Part of a small language model's weights: 6 heads of 32 (3 for keys and values), 24.2M parameters.
Each number is 128 + 32 x the weight over its row's rms, rounded and kept within 0 to 255. Layers, rows and columns count from 0. The size above them is the row's rms in percent of the matrix's.

# layer 10 MLP gate, 1024x384, rms 0.138, rows 4-8, columns 0-95
size [ 98  96 119  96 102]
[[ 97 145 105 107 176 139  96 179 193 148 173 158 132 136  86 161 143 138 157  95 205 109  77 122  82 129 187 174  81 146  64 133 104 163 140 124 174  85 114 146 160 174 141 119  92 123 152 153 107 123 129 136 140 100 132 156 161 130 111 180 103 137 119 161 163 112 101 149 188 153 139 105 160 145 149 140 111 183 158 131 193 174 119 122 128 141  98 102 140 168  87 107 154 127  93  59]
 [114 120 121 131 138  96 109 146 125 169 125 140 134 134 133 111 115 175 106 129 100 152 157 113 139  93 118 145 139 182 140 172 141 163 127 129 157 187  67 105  98 138 139 143 121 138  67 165 138 154 131 106 156 153  82 131 102 180 105 113  74 133 118 128 200 193 130 100 130  88 172 139 115 145 131 176 147 169 140 104 190 104 132 118 138  89 125 126 154 119 179 149 107 150 151  97]
 [184 116 151 108 105  89 147 155  77 164  82 172 124 110 157 115 143 107 158 114 168 170 121 120  88  88 131 147  83  57 169 112  83 112 111 172  26 115 147 132 118  99 171 160 172 181 115 185  69 159  91 178  84 138 129 105 146 142 124  95  90 180  95 193 194 128 162 127 163 128 140 104 172 127 158 152  93 101 147 116 129 169 149 149  83 143  99 155 174 157 197 179 134 156 167 127]
 [ 91  99 136 125 108 109 137 168 120 120 192 192 119 114 119 140 113 102 166 151 119 131 117 108 129 103 104 171 142 116 137 143 129 147 175 151 181 129 111 170  98 127 149 141  90  63 167 153 100 141  88  91 156 107 120  76 100 193  90 190  76 108 104 104 151 152 226 155 137 144 126 159 126 118 121 125 155 183 122 146 153  53 136 162 145 106 131 154  97 159 101 106  95 120 128 166]
 [102 118 143 155 173 103 180 116 174 175 163  78 125 140 132 123 133 173 128 150  74 120 140 146 138  42  73 130  52 112 171 126 142 117 118 171 110 131 175  86 128 141 163 125 153 144 101 206 118 160  76 159  75 138  62 151 173 120 156 154  99 185 148 164 149 152 101 116 135  59 183 105 118 149 163 105 158 133 126 152 120 146 183 135 181 153 115 130 164 162  89 174 103 126 119 153]]
# layer 10 MLP up, 1024x384, rms 0.149, rows 4-8, columns 0-95
size [ 96  98 113  93 104]
[[159 135 153 149 161 135 187 110  46 140 134 114  99  77 179  84 162  71 140 119  79 160  93 162 148 128  90 102 156 185  94 115 127  98 103  66 149 131  89 135 133  88 132 155 138 167  94  58 136 199  91 115 143 127 238  65 136 115 120 120 127 169 113 131 132 122 111 141 124 130  89 142 113  84 177  93 160 145 161  88  22 166 113 144  98  47 102 134 126 126 107  87 149 110 101 154]
 [165 156 131 178  99 107  90 167  80  94 118  97 140 114 153 104 165 116 113 161 145  94  92 111 136 148 125  96 190 135 135 162 154  69 137 120 101 119 117 106 156  98 112 109 104  94 123 106 130 149 146  94 137 140 146 183 112 135 147  74 130 119 173 141 125 151 101 158  66 127 118 126 120  43 128  56 143 156 140 154 173  78  69 131  60 169 102 144 111 189 166 171  99  51 153 131]
 [ 99 145 124 155 110 174 135 110 158  99 153  96  99 141 128 120 133 165  97 109 108 159 103 168 135 132 122 138 179 105 123 112 144 130 146 135 144 115 109 117 131  98 151  91  84  80 197 115 171  93 165 139 176 183 163  96 111 176 111 154 181 154 161  59 169 142 149 133 111  99 133 133 127 123 117 103 147 145 190 164 194  88 107  51 127 167 171 157 107 157 120  98  87  69 111 124]
 [132  87 141 156 131 130 134  83 121 105 183 130 166 139 168 112 119 135 149 123 126 100 186 153 132 148 104 101  89 128 101 125 153 119 153 158 141 116 137 122  91 138  84 101 131 165 150 164  87 125 189 121  96 122 134  99  78  97 118 164  91 137 123 150 103 116 145 184  54 117 145 144 165 120 186  62 116 162 177 162  79 188 185 124 209  89 168  76 152 154 122 147 125 126  94 157]
 [141 124 143 113 128 138 143 143 124  89 137  97 141 156  97  98 115 155 146 160 109 109 127 137 132  54 119 117 113 133 174  97 137 176  84 140 120 129 213 129 150  91  79 160 173 162 102 203 103 133 162  68 130 109 164 109 145 136 188 105  32 170 150 189  74  85 164 111 122 112 188  69 175 151 143 114 180 132 145  62 163 120 121  62 107  93 161 141 187 160  98 163 119 136  89  67]]
# layer 10 MLP down (transposed), 1024x384, rms 0.109, rows 4-7, columns 0-95
size [ 96  98 111  94]
[[151 198  89 197  91 158 160 112  84 133 159 117 117 116  80 184 119  93 118 118 132 142 161 102  92 122 132 116 101 112  79 164 154 159 178 143 202  72  93 172 124 173  67 171  94 128 195 103 121 142 104 139 113  88 191 147 106 106 117 106 119 118 141  94 131 101 196 160 103 146 105 117 129 109 147  97 144  98  93  80  99 183 161 169 121 140  98 167 111 112 145 115 141 123  76  85]
 [159  76 127 122 184 135 149  92  76 114 142 113 141 112 150 152 155 141 165 134 142 133  94  91 121 121 142  71 134 137 168 135 204 145 130 143 123 125 100  79 115 135 106 124 109 135 159 198 129 120 107  97 174 191 138 151 124 134 141 146 176 139 137 129  77 133 162 127 132 140 141 135  88  89  69 185 138 117 132 112 103 141 156 202 164  97 209  63 138 221 135  64 151  83 189 101]
 [134 103 104 134 115 112 168  96 180 116 105 100 108 116 119  90  83 148 101 138  86  79 108 131 149 178 225  64 148 156 192 107  98 155 153 107 152 131 191 154 138 137 109 126 101 120 173 124 124 168 142 144 197  85 121 171 122 190 158 125 134 114  94  83  99  99 115 122 145 120 180 147 107 175 107 112  39 115 132  69 136 104 177 112 113  82 136 142 135 110 149  94  51 142  88  63]
 [ 98 161 159 115 148 109 119 119 142 133 130 111 165 128 141  96  66 151 190  62 141 165  86 183 108 160 136  53  97 116 114 103 146 109 186  72 128 155 148 157 137 126 104 142  44 133 134 129 147 142 137 190 172 141 105  83 103 121  93  73 120 128 154 106 182 113 150  73  92 165 175 156 148 104 133 110 180  88 166 168 124 127 106 147 117  56 111 144 135 153 111  82 139 116 116 157]]